Part of a small language model's weights: 145M tokens.
Each number is 500 + 40 x the weight over its row's rms, rounded and kept within 0 to 999. Layers, rows and columns count from 0. Numbers have three digits each. The size before them is the row's rms in percent of the matrix's.

# layer 11 MLP gate, 512x192, rms 0.154, rows 29-310, columns 48-95
105:514577489525568401578467552510477452434509510486502469495512477479545532510506502510473436514445504405420502478561507487518510506564526464517463
104:584520477431492453579486487558475418486513463490533507501483504554503505460470506544476476451452529542494468456530541521599481435446531501526419
093:506542548501475500521538505440581535453565495515541453519535519562491532483526469457438560537540550508532454512431472489506483439533543481472597
103:553553495471512466482511526452490507526571494487524487532451399446544545492446463547431522537492525532500524478433534505588492534545527475496531
100:486517484451515482513479486443547450412540498449536486497581507570530512455423457475478518556512444471496418471511492528541482544530462514472492
098:508474462476544470536461589450486460493599553555541550532476490469528521496487479523469473525516557478489537574463476564561601477434602512463550
099:447326432533505484542472508565507481524522541513489475469549541524420539461452480460514557499535478502449475551388461517528548528487544498532507
100:545528549512508507531448509519477512514475499557446515503558517498518494524458450583456524570507543485480464504455537574461441431562509530441493
097:514526564454589512522481524562556478553564551437544543502521534418558564463512509497500537538470498466486439521471550562510516465496513530468509
094:486511576502540578523515515462452433467524475465502497446545552494399549513526479478472530472418461424484493424483486497432476521505540526523514
090:574514469525436569544507539520511569492546514535522462488497522462493442595524491471536423458556444457493465459496476529483482455507465496521485
096:528457512530515486496483519439509527476532504474499481554445490509529543469435447579480481541496477479550532504530497471537541476478545510538486
103:455616480570530488524467530523537533489512463488553540450594530510534474497475471547560498511538514501526500483514519516508458496506444530514580
097:503518505482499561486479450484510452516472486581516451552520488497495544526486484502560471489548421561433518494447479527512536589503495476531562
101:456443516471471454471439479553536498489514487461495524567525491480526545509494572442503497540502475502515488542488477445531495529473482543569489
095:515516519418540512505564451470528526510487498442434546508500498523530446525465500500487487432581488488513424516537551522508433500481525544476508
096:543485527474537439563493527574519445478529589460535421498521435530488476468439480496532523545559483511513476467501550498495558576524463550538436
096:527424481497489495488567486566490530573534534549422482659498456471506544501466526548594489484526531550539488587495510501507451441524498603460532
104:477524513508489469414450447555542451487443455462499484441452442493461526516517506466465478478496495473504477507494511458499527524538534474519497
107:524485557531541471455516490467498482464555535474528532416508450500542540487457531489523485480455451459488523489478502505464500503508462461618496
114:477477495520411514451496528531518484552495531509450432506503529489481521569502492503484489467455555556455465463524558512492518488507435489501523
105:476434489546463503466523518506530530456432511470562534465445501491455530521497454536468506475460471425443542515481452497575419521506544440544476
102:543541452504488432542477449496448416526508511502373440466444463495541565486515464481520466402547517444479490479496505504457432434502464444429527
099:451444542503552481566488515502496573494512551497557517505543471550471508563555527479436431542532495514442513523524445499562495495474464567491534
112:525499465529526467531447510471491510526524491585594482538489515486484468548516495485548578532467564535460466456507501554517454547470538478526497
093:524470449530523484494390478472536500553486451513575484598497600475535505480548478534493474428458510466513481514490548497520552574478501478513501
092:473514592470474534461446540433462492516590486463515492566451498521489461435471498437468468549506491440510526501499435555534521558486536497541499
092:468518494509521527477415526498458471511485460504409434520500537478529528481572490515543381491528488504502438471475510444443472469493482550525505
094:501469446475534446471418486460488490509466502471438524496500524521425463433518548483478435556551499529480445487527494474501561508508489492479582
106:513515516465523510494503506466411562577566558479432477436533474492456486514484468501503414517473440517549508512482508468560497492542505554504529
109:489530494471460493506405536525536530447512489493484520532383455528516531456507520477473474471483556488609479437442530526488487417559515522517549
095:513464617481492462519497539477575524476502430588516496503469504494496555497539478498502453480502469507537468576506477458448457500589528547578510
104:498553518498440453526426543478509576485587542493558443509521458501455531439549478479545518516511515533517474463481420551508485524516464538532487
097:548473529474543567495481462497533475413439523523484474602502533493474556492497492458510520492460448493551500564481440482586465469480511526494565
106:469481529503477483437434558518425520502484490555502470478476449482417536479492512498525532520525520487515510450539469521516491483463567446480544
100:564451502425512458466540427454562488525555522501501502444534518464503527495433433508515510493510447563523467519491464483499530517573535557556537
096:496545526539500536561459440488466520430465505439432473504465535501455522437466519459514528524510488470469504487431561497471475506480478485478516
094:538570463508590477499483445482540525502530494443518521550515455435546567431516499488513468467484457495443498515558516487463557528424486534528511
096:530512561508477503456432485450485525537489503428435533571545495488523471461520555468514536496428556582444594493530497574476513540417540531517497
095:451535430540493519468499517508425488482472514516523510500544550446472539514480439550460479472430503482533495538507453498419545499526613489481515
099:551465533507528444493488479496581525479531511408503444451554498482488514586487479453515441476508486437500518487482491521502476502477436524478485
110:428545532515465424485477521453540528480538586506467428555497492540491504517529501493476534557507594515478454534478497480465564465518473520550444
108:469438548495542499506490558524535443536523483414491516483446536413513552488506545522477539498457470563533550470498465560485464525514513425475527
092:583533512476500519422509547437477527458531563564558571518454487521562462532436468502540434520571543493493507528469491542483499480531521531519471
104:484469591418484460465510529507518473454437516472472516467456527472469544434565536507494540474510530501494423475541480543485543520465505478545500
101:502513535529471495511489489454498519513493496536511546528487489458470496550484549482516416433505491547495424457503504551506515509510541541506466
107:527523549494525450500512528514422496543514499454560570522515544511518604512485450560443475483524438483572427543487603463568490465552458457468490
103:595518473539538535510491455470478477460468517466575535480553494492408560545477530547479513541545540486473484472527447448451466508496531552501415
093:508537556497517489587502457423543496480495548489553572509443454521505519508532588425449471510533533449471538510517457489525480541502500526527534
101:549483502510486460479455535527460484454493550486476511473470453587513521478489475560487437459434494597520464458509472417476437530417601483507490
098:489558572486414499493551534502543569504505433504586517527496414563510505486517476498469518448526538484505468487501490471491461484492478530531486
104:558520515539536473423478477443500510459464593525433585537523541541448581481501528453439492444411514523548489542467522496475524505473524504540550
093:533540489497612468537474509457412481466481516434464539524565488452488508468457504481580496559529532443447460494507511462502479500547572471477521
101:525479571488501451486565417529556528589484503535451430528459500531467483536536473506434519483531549486541569553430512492538471449503522452501448
099:465486487486466492498421488594566512540532509440432479497438456505504533520428483615549508456424476512479514463555468486500519468524540437532473
098:466485524523545500486488520400468522422597490478593453531591488540543491541502491463529464535512489458481545485516454417470482498485518454460452
100:456550462538553500547477510536507539484554506497512527518496473493502504448507506475477489485478448420500510516464527484533483452522507471453440
103:535470558481473530532572475495442523515567535543609546505486484447419502540506442483595460489456489458579494499515529529521455487558532563507516
101:547533552483591514509438536497478502467556536507545460527483549536543639497453491482540468571532492448522497432483524529579510519542535516487493
095:489521513504533464581451519540474423568528509445544534544519476465498501503445428467518475536558520512535476532484517651538575531466492546502483
100:494420461526539461477448543518476484567419522551492524526470535499463516479421469525469542468521468554515536579492504465487480456556505559546494
100:498422543558542476456494462502489537479496507520526470472534526512559456467496478507513536470557527573526517494494531444512504520537465537492523
100:465443497549435488501501428468460503540535489510487502521473477590435522527459558544470406527493565526503493540442461505519509480502518528518536
104:495425463476493580527446483492462529505492592476547557471460484424458449466459483486454555473497459504468515476458621492563524478505528530431517
100:554485572539527398505455517520561503487489488497586500433468463495446498527575462537460540492576507490497487530505519511428527537526478563504516
102:512443535558459509575532483554560546550490513483583506476503474494546535434459475534463507531432489514508486485388492493467582534526513499509525
104:502495445520514510442492537506477439416539495419503421544438464469495502569488380545465522460469461485503426508563516526430501467432462444415485
101:512479502507480575476515497534521526457556505473475496514438573468533480578457512475478475497468519513548469500513523507553455505533528458569498
093:513522502453513419448500429432499542485521537441463454501447582481530460561490543582535482555442602573558520530467495454546487483517545499503473
104:486472494502525494517537514542465478516479486477556569499523455511482523539497482566549531525476457557436569475467478530530571536519564489486556
104:489465459589447488452524584512513561518480511476551455499538498518479556455536556487511483484540536547508473409553523519505547490436568525491500
095:500431500455460453445487552541493476537498494510524394539484459515441437502522491482455571459562498541436501582492523499470538500540444560487490
094:509519533509531450555465493395505498478519480493504490497492472469591545580502496519407487493483519444496498425522494530566562501519532510404504
101:483550466571528488475461491482512496510496536570543445495474485484535522502513466446498526562482507405460433504494539495475476478553444523546524
101:530452486507489505569453460475442541444479505495510504458525526477413514485462513481524549504561518618543501494458390482514474507564527465450497
100:594445502537503513445563526509558446454439536471551462529609524493536482473516527474450487533436510528484446420535488385491451602489619440504483
093:511519470492502495395474512466586492517470487493557475486478517440530476473507455555529480574503560493540515546544528421493471488402575433566466
098:470438532543517400531530523535559501565447492449497449531556451502481516549481483482497478494493472561513476514543578463582483462544574480501545
100:574557529516500430522480448469531477493503469518438436469511497463533484532486545477430475550506495490504483566478560461492481493500555550463522
098:511497510468458452503515432465530471490484447512538535465456511471494469461607467563434518472438520517472463526517517424611481551483506432564499
100:525494526565499535495549550506499508447495454425523535499495450499545565474492459550453478458421555460473485621513584550475519477495537420533472
098:512451405490479527471508500493480523489527506455580445464514526494540549543533517469462520523462470445554518502442506565503538518510485510444557
092:460540556547561475507471445547524513506545585583529493440537487516477553521533490525476524454552519456458485462484499402525449555579491560591555
108:531496481536556494495448489508529467426467497506493529518466516528453459426459522534492504495512452484497413529515487490509496574555528495513496
100:506434553499511457517503548557550559423466539566503430496447483495498522563445437538491527526460554524488448558494447480482487478496458528479419
104:481443528465577474534520515482533492488530480486522448450504505551542520499488451554512452475537533479448569445537536531564488526525448511468530
114:555476506438526480454523460505574436501446519491492470521545447508475535533444430462544567494470483455506523546541554491503534496550570491542408
098:527446489485503476508536497574442468520521504522498514545489525498574494507546473521486437503544505436532424460506487484523531502497482582377544
089:515522511483471512487490462502473576575508467553546452521429495530507510556571537488445548501555489498448481491405531479604480456503507473506524
098:496495433532469471536521502492512479477502473471512435487453443597517558527470492536481592477470477445483574482510473484507494502517565507476523
101:467524433492476493577515508454613502473564490514538438468436492474498474501530526421518539526371490483508457493484511446510498491533495532536521
097:490454554443460451512464485507494451505483509487493433531513567535518501606488464442468531443517457512461451502509499541461492528486551553498455
099:500513485395508506465442532480519494475469551437459496416520473502522590412513455517462474476513508405534473476487445490514495541534492606546535
093:466442495515462487445518557517478569510478542402515496500491486512571450533431563567551434435529535429496472596514542523457498452498568477448450
086:570566509538559493514452519486561443501520482449519514596514547527459524488479487502519463526470495467468463507449488528570469533517478450498471
101:561442507507452489492503471516439557522558433494507416489536562456469532541492448522454502534510474586535507565468472457531520496487505532440462
104:506513553517417469417523514558542522482482484498513491459553544483503532489494509440560534502467507548555511392446479510492506535461505479526406
096:512542479604517480556515440480482485389478536454531561510548457457513473480511518539446559470505521500505434454446460445491480474527536505511479
106:492484495448495474478515491491534512503480460461558470595449568530485481511530462530511472541497562566527448505465469518492469485478481518437435
105:581495561528500506531508509598554520512525475453409477539476479486449502538452512571535518504518501507459460409449509507508538489489584498453427
096:469528539502587484487509496509463436466496550523574514549465481520503513608511524552485519493530495485506407466499553532515511477534496499470482
101:486502503459470501522486497635462421496536486541551500549495483498535549559471488498461504515512487543491486509503488469493504485489502556481542
104:458444409454484533581505475492493517530455456396483535448385488493522472479520473418575516552551434540524509532447529509469521455560528547517471
103:511475513443501457408561490522530486392538487448523553522534499537474488546509489483533527475514510564508469453498422443492455490549517486499491
113:493499493510499503527440448502482508539476585462472531550550577514465636540482499483424507496450508500505485523485461557544472494552478469531533
104:560465495389525505520527486541486464464514518475533516575505437517577522530452436505532504509530566448491512534525526508501490471540464536479500
103:537473500537595445461519529504531435492504507473498525525440464514538441499461564542556462526526537527503503544480495524553449538530536497524564
097:506485504517540492504522496562550462533482532540551518452477498499514556461490434520555509543424565551429445549452521593555497524492499507455533
097:529514538503511415483444467505475491384479397582488520528506494499509447569521549553499491488452460478493577458424432509465447514481533543460556
098:506506559501555548490397488479498477512455480519492485521419573485555528558508460494499516476459503519500468491506511493501541445516570536489457
103:424519506504479448567420501489494512477398497536514484492519516497450540522499510474508423523506476606571522493550401534545454551508515499474531
099:451505545524593526489458434471509543569481409475597487559462556413520563505507479508543476498483516427573472486517529580520464505476517505537488
100:463524499588459443551492561440545478488497475538512476408495495462540492473506538531455500486512450487502493454421510479527474536546509539499445
107:525510525479495520461489515567454471523537460449545484473442582528512472585497544555506490517481534514496472414492501425475466504499475526413449
097:479546539420543454493476493467529521564535545501483494549437471549467525522483464484520527486520501453538432478518395532542488464552480499515507
106:481516526473555490531507525529502500458523544564445463461503578489507457524478446510478507559482483501539530500573501529574454507503596512594455
101:483488502539566525464413513595592521442477423476503410484444495544534538508505456551508544468501574510500535454430486553505503465496474560494506
096:550551440566497518514439509521510536507444452527484480564510541527477505497474473510451522494520528468446454531522496487416580554504527506501493
102:469418479510513534454467482565517505567546603492493534487577545457472462476523482409534486472500506451446471446479526483516559462484509512516565
092:483534509473529471489444441458506476498486498520489540572486523556527533501461422513489462508484468485503556516520460506506465541565480472495583
109:490545545452503462457427487508551435518510512514492497524444479521430560495474551490421422574508533470446526447568526494517479576496483452452506
107:534505497522512449420481482514472501517572482527486561493538491413460487477563457462564418458496470525477464461488510437599502551495538517492514
101:477558453506501486506513501550498471476506529488465492526562505495452506469438515477492519432498479566563472443522472534514512537484478551566465
094:566472495465528403520505477471552476585532543482506448442536534571477528509457540473422466494484495487513500427516442480469482534528462551509467
101:461513458482484506478500562462487488496453487461437570447443489510514542491512469521481503483502480564562482514516569453553468467430444545502435
101:534566493553480491479446448519474493401452533476464488483570526470545590524461497484485500565444428523436498497482471427505431474503542600462456
101:523509552503544542478522454473489489483517480597499427512461500512449546495497480461520507511536450503484499540538523476524451438576542460497461
099:579571492457479473509494509449501459476540512433499525528530457400468520569454567525482526475550542490504450436475574465556503506572481511471562
101:503463491540588572473446484469569469466512492533536499569587500550513449548499464498541472576454466523470494493472485531468505434501572497542521
108:400493507453541439548486502440535520484516569482513558497499466500488502466467483500526407498465539525451583589511519562493468510494524494581433
096:515481519474497487573427480520483515489492545635510432553511475463483493498454502459468518481470547541554539496450514522504472456514467464533494
098:499498571519493565492485547480514536522484490500479556476526516535498499522495532572526488462520558481451512477546612563521520511526545555491496
113:541523532538530484466523533535606481482512458537512476484543494452512572539541475446543542494509570549496467512510500438517551470558470493530517
093:460449493598468513499452433479486505478476510468468478458481539443494453539482496447499479517553441513473538462495499476544481532461477436469520
115:538534545490583532559505509474507499421533455537468508483501449517481492503482480435495526520488446493498459452503482503469403464516423600453546
103:510461495592547405566438424476483471452550531479525472448532534478507491482491556477476520499512539500440526545588514508527466473454547505465502
105:533582488461467486519454427560542481486508534543565401526531451464476524472449548516432469454481507507508477572494515373476437497507465565539473
101:462502454472555506527503477502504474462513440496514486559541508520545514530477398527442488597452495531440542557444511490534545481506475432495568
100:520528506530497464477483507476483509514430515520502499449545494450588571460510509570460496442516434522465523467535482473468473568444528493462512
093:524509506583530540468509549515533425472493483583562540459485469461548507497517548459423532513475468493570495547505485484428497471461506463457538
103:461528523482592508487427539459487411523487482474469451555457534570492428472448465534481472496424508466428511514486525460414502507466515514425492
088:527491505488564429564531496459464546387495498521455533484494446487545468482467538533535529478505502449504468460537514574483480557447534506536547
094:566511504478508444505513468461525440488464450474536466466553469454483542560502428486514492524438435494455488483523606542417540582475484529522446
103:582422492481460429507441527542553445516472489464462504517515523452580592513525535557428555599502514527561468522535448508551475452445487456603482
096:523409473461507472576450494514440503483578489429474523476479504511457542521512546448503506517526495545505555518542459478524531522478504567624475
100:524539458503546486455447491613603487504558514460486471470513556508464449550514484552530469578534459534522496461486480499442495447465509475555507
107:487509559469477461496440517482497485518529511518544557539429491488483528487539465540591488489483500498522496453454507564514503494489477504463478
095:502498556464458511449499444509525513544548446416516509470507568479494491496463531472549475558506383432537493451457503504474497491537538557562461
109:487540556575498500508476478529531428569465468517494492518569532486467570550463469528522427478488519534518520548470454474511407476538565518504459
100:557511491486542536489452467519527457540505422525478496600488423556372519466458563500492487514486481529485558501552529467461534405557512530532499
095:495517534485478489476533486532523486483509529487543541518504464464614457530473480489511448448528587537544482527494575487505446502486488478486551
095:469507511523499470538472501578498476480484446429541476512546544500551439435521500519534511495506578519447513552512550536517432492438490576524513
103:493475536479552482529548500531500493509520525465477525494461481485477574519507480517564474459502536511483581550585518458447486518516489508530532
102:562567564588532505438573551571532517512590454492465467504561407529501545437454571544481500442493462539436528505467487533506570507510418477545398
095:479470532432500496492501529448511465527453536447516526494512499511453464532517470490491507499541452428534466501509551476544522503485456600527518
109:518482504537438432462530531465610450422496488482492477554498468476509486446520504441390502518426474463517529466491540505487504485495523601575478
089:504497509498461461458501477486555521478469578502517430464505466536508457496443498514555567481485527504530520437459457457598450510435540559441498
096:596507477543562526481457537515451427534471504515517525538489503495487512536566477551528491453564542489546500482503467528470553512529541566490482
094:548513476553601495475485495460478555488498474573500505501497523515539490538578448438474459509481511489435502452577502512549431453467525457540508
105:428456471489521426446535536493538471420521503467552532438527477537468469487500473509514526467578502534449461516506489565551477590513554506443556
105:514534583537567478457481514520524509588461469539465478429480479542476539511432499566530503471581432507515524457509480467541510544546492476534528
096:493504532459451502552552545477484479495559462414515487509524464528482578545497536510448550523558472519584545502451477481540549550458501431458467
092:510491549506547553548543495423543498503491508438510501476510519557642501448514483458500521503473449447499476526454460490563551515541428502600531
090:534512508484515511493477478479519479486550487498466549506497474554495435510432503585406561432530512479547527526480458436497451566507567513469414
093:494454528466547540476496523540403512516470474520441454491526526529523423446581551518474519433543497486538484401560500496544470499574473423500473
103:512516522454449487523492414517466447484471455498569492501515540456496488427529486492441465510461508504511462615512458456565511569532549536537449
089:505515616448510504474433448477542527439464559493511430481483480550459461491452569448481500517609471555469484465527435484449487494560481527494453
100:530488448541515490524483522468520492429444444459494520479523567436512523445453506533470570476443505493482445480547500508499495507524581500448490
100:441478534487479526484498513482566479522497544506470478521459469497498485572578510496526499463521454430462533547505551553479496474550512499523585
098:507446469511520464504518482527506507407563433429499530459562565504493496425474490458604517562474546465465533567468454523414528506495439559490448
099:572460507498539516481480519480476517525482505502501504452439481467490507515517521435468522466442496508562523555459545489539445431478485521559559
094:517589489519521463485524546515587517406504517563513521594551496471499562575462552524484474512494553521505471572524536456466493494536470533448531
091:506466476518504531433502473528469431483330489499489519506482445492495523512473489498450461528525503490500536539503494471529467495508490448485514
114:520457514501548533498442455485513540503511414499566462511513402484469513530554557439408556487501500434509480515455495478473510480477577538546567
104:502501508529493480485467447493481474404417538503569474486592465544532543495432518521534404527517525520517460568543530521569565523511472452460516
099:484543472479535495514487500454494553494503499474505498435528441500486504523530547553439435421481457519530472462426470543497462513497474500443513
110:553522571532520472525511497463502480444564508513508497536481585435497499481427521467480570532535479532563463547527513484457466565504533513460462
109:463541538493453453506415512538443530473550444541496462471512492554516540473457467459477496523409484533426454595419541550502444525492508470520470
100:511554515441492466457411470456493504519401559443410523557559481462515524486453574484491425465507574511447520587501462450539424535506486427515461
101:454526455524472399527531451526458470519473450535506446518432512528507535457526570495470413467534525572483493520442463573535503479542441579540541
096:576473525522440514523521530504455463537467450436483431464570617513515497468500401445467520560506488500517528500496457561471530523554501518509433
094:469514478455526452494481503513458542467519469538498458501511461498442455502480498474544429483500521496545506626513535465480430465547475533478484
100:465523490569442425447530482519541519531493480486485439494470493492476517465506552548501490525555525468464493444502525491416501539497477475561512
101:544477499514531507492543532454681605462471513522529477522539469480521512509516491508519575476612532550528533471519447505540479496494520500495524
102:545543564522535457635448549491459499456513464520505435491524474518521515456455427456519548494469567457445497472452493430451491492522523590509422
111:552452434458537508539465489471558451462506534526494527422545496512489476554510456564456479587547496450484480456491471448550449476539520498454449
102:494533493548481542458511439457552514485455497546483463541477447532516413514489505480511518418497552492529479481502538479540492449505519507475517
101:469451518499434464535511529507519518442476479546584529502541522488483458537492534549504459541551525553469497539479507475611459516547459421499470
103:581519516505468558524497488456503526497506432539525531563488560491520501512457445523507474416453439467468473514466534478500443493532521544573512
098:429477507496462490461558480434447457493498496507506544483469485537520467502501454562474552481519512499546445478623525537543484495537529500558482
097:531439462473485480560504489565491464495530497465499537498605501511526503529393516559387509479473518457493476461468492516495509507484536555452427
120:536497571518497512483468535481523529516482472530530500455521483471481503527421543520512580552437573475511517509491443473469484570490440580577554
102:553526469491487517564525521501494471521512472524533448540486574513491406469530525574435567460524501522478480489571504460533567538538542504490543
108:484421568527468491440448485497489502409508555514485498480486481458497535478505438445508598422496509411467526504463494454501456475498527552496421
098:452571409467460516570497485520492557615482505554456470485478523521529516514494489496519496512568480493521407470479507496514478523530472493498528
088:539490528507533492498543479479505429468527426525526428414521596479437421475480468518499587502485559479461424541472470457469532514425502476438466
103:463550493472473548485461518533529410479462474537454433528510547515494562547515517572416529496510441524502459493491519500500463529517495544512492
099:457541522554494551513518511463467486467520493472551539502508463460518569526502475462466533560547490487493392518533584487548530457493526514569553
090:503456551496539518554565513467525556549456406482487533449516524466454491461489442500584524479503510479546529521448435441401512559507482412506508
102:547492461518505512557541464484497456495513403443529493487523489437461487493495419508521519480562495557511474512413537530545472483450539514503514
101:484479554487520486509456493541582516526501551498542421493473516459438489462458533428438570527495501543458456507523503529522432470534501482515455
098:496503536513490511401508565469432388525546457471493466495551513540531494531467501480503506541518490484536452446531575459457437501489560521492516
107:562527499446458476475512486549560474563499467521599455533485559618502511530529511473481525522504499455421401490532499439494500468551541550504534
099:473550501486515560480470473535456547515522462480470490421499416504437547514442431524451495488430522454534578500510517506475470470435491520508469
091:516482526549564470491491538459510468511480431450535410544530435482545390419415516513445507493467477523527446471504509524457481518523503480464517
103:494488512571459495526482452447499482461458489503534461472407556568424472552470558524497480574492453539555509485543508507532539527521541490546544
103:544576551465571507496486521487524475421473464515496502455530454479471482516506501483501517535474576516518520458481560438555500538497533570544525
113:511519603470454513483442394564474456502490445479555462535473491506484544522453494521485474462575505450544445503569535497496558465567557437435494
099:491527514522561490459509472541561568503507525536456418506513537442565453529425482468583457464491515482501418486464490534503529528512473498496446
089:475577543529591516481491494468522554542530415498515415557453482460489507466550542553542475457502445571501469419461463534547543483501526519460488
093:468469563562478478499583498481467474503422580517483525518468470468453509502510476534468465560487493459521454497461505453473498497503433442605482
101:509498430470558461444465536518531454530501528465530482552502461469423502544542458502526559519493491560499516465458472481490475549549550517538470
110:544531506536500451494491484577498489443415532473441543547462480515443509518516477516467456532510478549567471505507495440452498549518547548519463
101:511524508515485519485532446489428443452498528454538523485482482527491497490562441548469589523553513516491503497550451381460455531616500627512504
100:443548501488553491532485538481539455467440491509478431515435523482503608550472431492498559451473565475511432537515586520541536518477488543468474
094:505510499495502574457538456495514417455581443499455554548480512446526477478536479456469536551439521479578465484508497548489481480536515502554571
091:526476505467525456484481507452504453503532432538477518481504547556482524510485458490535524490480537559427478484551441574485521531567497517437503
107:514474607523522491532476492516484503496451439502528504471517447525444470424485481563512413471549496628508522508513500462527491441481492487520489
099:406502494459523487479446505502505474467530573451566545513520449430566497509463497568498479557506495548487429514504530479512498518492504579505482
101:497508495553536481453460537409490576503526519523453455511524541539454492429473522426443521486514622449465501505457460564502430505556474489515550
096:495464565461555459488473536501561471568541485521523443451589565543516541447463475481522450454549555442544460508501444533557527586540510614517498
097:476514528446560448458470517469515535494541466540576545531463565485481553473488496574518495496534474486495488545490496422508515479458458535486431
102:543506482503570534551444511506447495432494522453497529547495473485463538516516449499517489545602519530485454487481498519474518512547415477513540
095:501559490561462462495477460493449550488516614510562489553489456420499531534472568501493464532480457479493546519555529522468440514582508515468457
095:508423513462519464454506507534462470550574547467505563542583460539413459541505520509525460470488491504504408470490447466512560476417439443495388
099:440539555559463520526499479492558517488551425524550502492498534490454514461518543491487530580561532537505465500546508491521480495572425464577500
113:497515492491528560485483444465500490480569435489472524502462497497429422533423450417460525515507512498462545470478476483482479481541519536502445
099:511550542452519562495503469523517433538470456426543533465522547441514527503520494560459459496525510519539585555499441485468477482528574430476571
104:418487500497468486482529426478556516532491448455535454507533541488460541529488501490454539495573521463535493522541457500463523599616465511475477
099:489469539468503516530504467505552458458450480458447574497543534467494605480462458500522518482520515456532516503507506462512499537548549503498463
099:575535454464495466481365543464529499472545444516531530500462463446517519466455533464521502530477525505574515527455528425490453476417476498509467
105:507445502486515540443485524524482500491461504452451504573462550526495528574486562540488470494462570593508525445445574555464511476427548438516587
098:551543528546487458509488465528591476541513510506495527486447452539518544450522490513585488555496503472506496465521460485447476502503519469535473
096:545504456530505481486536452511571540452461434533527490424508527523515501517574575523457553406536431525441516545445504417516542568456496479524461
098:510506498452510460468436535497417452549486494494407522486536529509537518546527515455444485555493543466465414464554475490516474531483502501437490
098:472519554550543494494446472476561509493508551583486412452502501584518476552533449529469491471477495500495546536515479476533558519517501475526447
098:433491478439558413485484517502425469564460555507462550537538489506555551558546507498474497488463445487461478502467502460420488471433560509426539
098:520442462515466565507511577485527515485449501522468483458529482531528559469491564473465562471523558540520449433499540490569531465492552517472503
100:512526536430431459497486521504500507461578516502564470532461529581548498550479515556509513582479530518495516627500456481525553550532582547492509
094:542545451470524444463427503493435557418566516453423498545441532488472499499494496480447493452533431563552425507454423394552515495503508494479506
096:468486457481547486495582505514583408464413466566505533514515448514493438527470466497483518488479535479484471464560553463513507473521520548563471
097:493596515427495554515427538522498557510503463575412487575472505525525462519528434540490488447520533530512486517448487589478505540436484503464445
098:576510530525509517457431551509435488498478461478550526492484553468532558467610457546554567420472469546521516478567519506508451539574532552540537
097:501470459445551488483561480491493449461477553494523435533557433435492557524495581475474590540517568544473507507455502457495489508534487512522512
095:424486444535483444471441468533471518501567529545443452502529543519502554526507488546473554573495513523495474521472447521572400493504534496453524
099:409524462436540550521480520484529442461507453484581493459475489530464485461542545522561454562474524510401437523471523480509546441443442549538546
094:500544524432507486534530545501458450526495566491484481524475516487462438500527508457483477489527474554496471529508414484596439454475571495525429
098:480491543478519570533584450500481492519537495514570535530462425529507478569519449488532510497419523552506535483494488526509547554483473556529541
093:519468572512564442436553522481464507427506508538511540458474494496536424489526480489476529515524518494534463506511555476496508506418540491523571
101:471451560545484493501449499485480463459476571545469463545565511492483547475595497528509475501535491516474492510524476479601502511469532498600444
124:473439529453455462464473473556526437559500482509444468477505395531511564496521518543486519536574489502548474473489504562491468479515526486521477
099:549458440483509479474466507600492534498480466514501410537467538527518571539572513506535499602511604491388438541557523505477480537517565497460499
092:483504509472481490459482507501518512381612481477508431568548460539522526473485427486513550524532543460547587480485558504560546474460509555502470
095:462540444481455508521420494482438438562413515477465472512493471563559508463454472499546479489424471476488495495486452535560520475527527454538476
098:516463582508511507508490589600471389535418542432548453636476460496540537534530417446507568488518510389546502484514473503453525497500539538474518
096:520541561530462524466494533481471533472437442505524481490503438432492508449445509562503554505457512491481500578387480462520519522468514524417477
089:483467521490450501423479482573575461486542502491539498492535504560421507448526526497529415506463538489465555506481523563501487513513508530544457
099:486452569468466478390505505527521527539377448464493500518476431503492561447475517475596442500517544489511507608506572504500490509522470513501492
102:554503477499472495450497503468562548414462462521536491538542441548514548581468443485531395419542492439520597497455525424531474471479422538566480
097:529592496514501490525499509522516445514438459472531523537470503533559458537456514496538577515485503471516445474533532546511544476461536528490492
104:500472511450435456519496440515391523480396563440504496542527490427461523545487465517490477505448478473452504496507506482545523545533510537524463
098:554466482533499482577592479511530398461468559476455461511567472522457540498424439583436476481461465535439504475475505458520502467511503550529572
100:515545489521540437532535428487464455434499579466497427484473415531512517524498455544424478485517477526449477505454542507476531542486512458519444
098:537459526626538500522509415504433503501469440541454498483474445476424504436458461461424380505428437470528453538488547449484516442501534536513530
113:454498532539480490501505463446541495525480493526506570528462479538463502475531470510485501467474483555505480475557508535583512449509592564549549
097:562489479466432495438476497511508476504460518453492506535484447460514538508458491478479520497460493481506507572471496475504513474452563575506551
105:499491459494514491550415504587502481505458501494505477493546547447425456499521493528410494537434534531446499466520507534471494464451433535523518
099:468476515493495448404437557529457531512471528489486492542478531562514417598497503504463539496503582480523521507430494460557461518549469519485481
093:540559496503493418532523447517534430491515500588486594512495434412470526542507482474424447452437482432430444446503458502495516529529525503497527
105:583497435486538495527518502546520434527511516550463516479505493509487534491458518540489547462546595533468563540499413455515518485520531587522503
121:532545554520584524481493437465518490469516440532481504483481514481566483566587471422517522534525508564534468482449442434448445461568505487435543
095:456466530529512443507519403532558475494507465494477551482528450467462475472464449421505527517474502514528543473479483548495498515524499503476522
091:439536448469544492524499460468453528492521455452484545516521522501500460501458476592530534597479532491527432557527462436523555502481420473506474
094:487538522522495515564423512487511473530478523488502459444580622547520521491515479459476446566542474518559505511461530560580585464520498544494477
103:467518525520551502542481523451420440470525450555508478468505477508504519565489443434540525507483485511512485418531506534449474498461500448480409
094:529509450488576350557452460525543473506497530535561497484540468533454424515527509593487600488578512520503521492479498544551558507554548471533504
094:514586492467529455438489471520489478541487517444526536490559518558493457548522593502531500496505487511515495522577548451461497530564509467555516
100:452472602533510469424515426520537491549493572501528474481490492465447483547511484493434491504516520508415530488456509498520454497536488508492490
096:524540556491563540502507460519494497508476525534505458569500445427435531562559478516569533531452571547458473477466516553529574516450514520517542
098:426511553492472414404548540538513463510557501471464498481540503519450491528488475542490479484541563500493503512549501503469397467517510499487496
091:524477520523518493529554489466575501454609521545465515494461411518496480567503579497529492493444473537554512482556504446524444462456542442517447
103:498510509480536472497512436494527425502469541507486557514487512518574452474485478476525488495500468532474436503429523486427554508522569527492522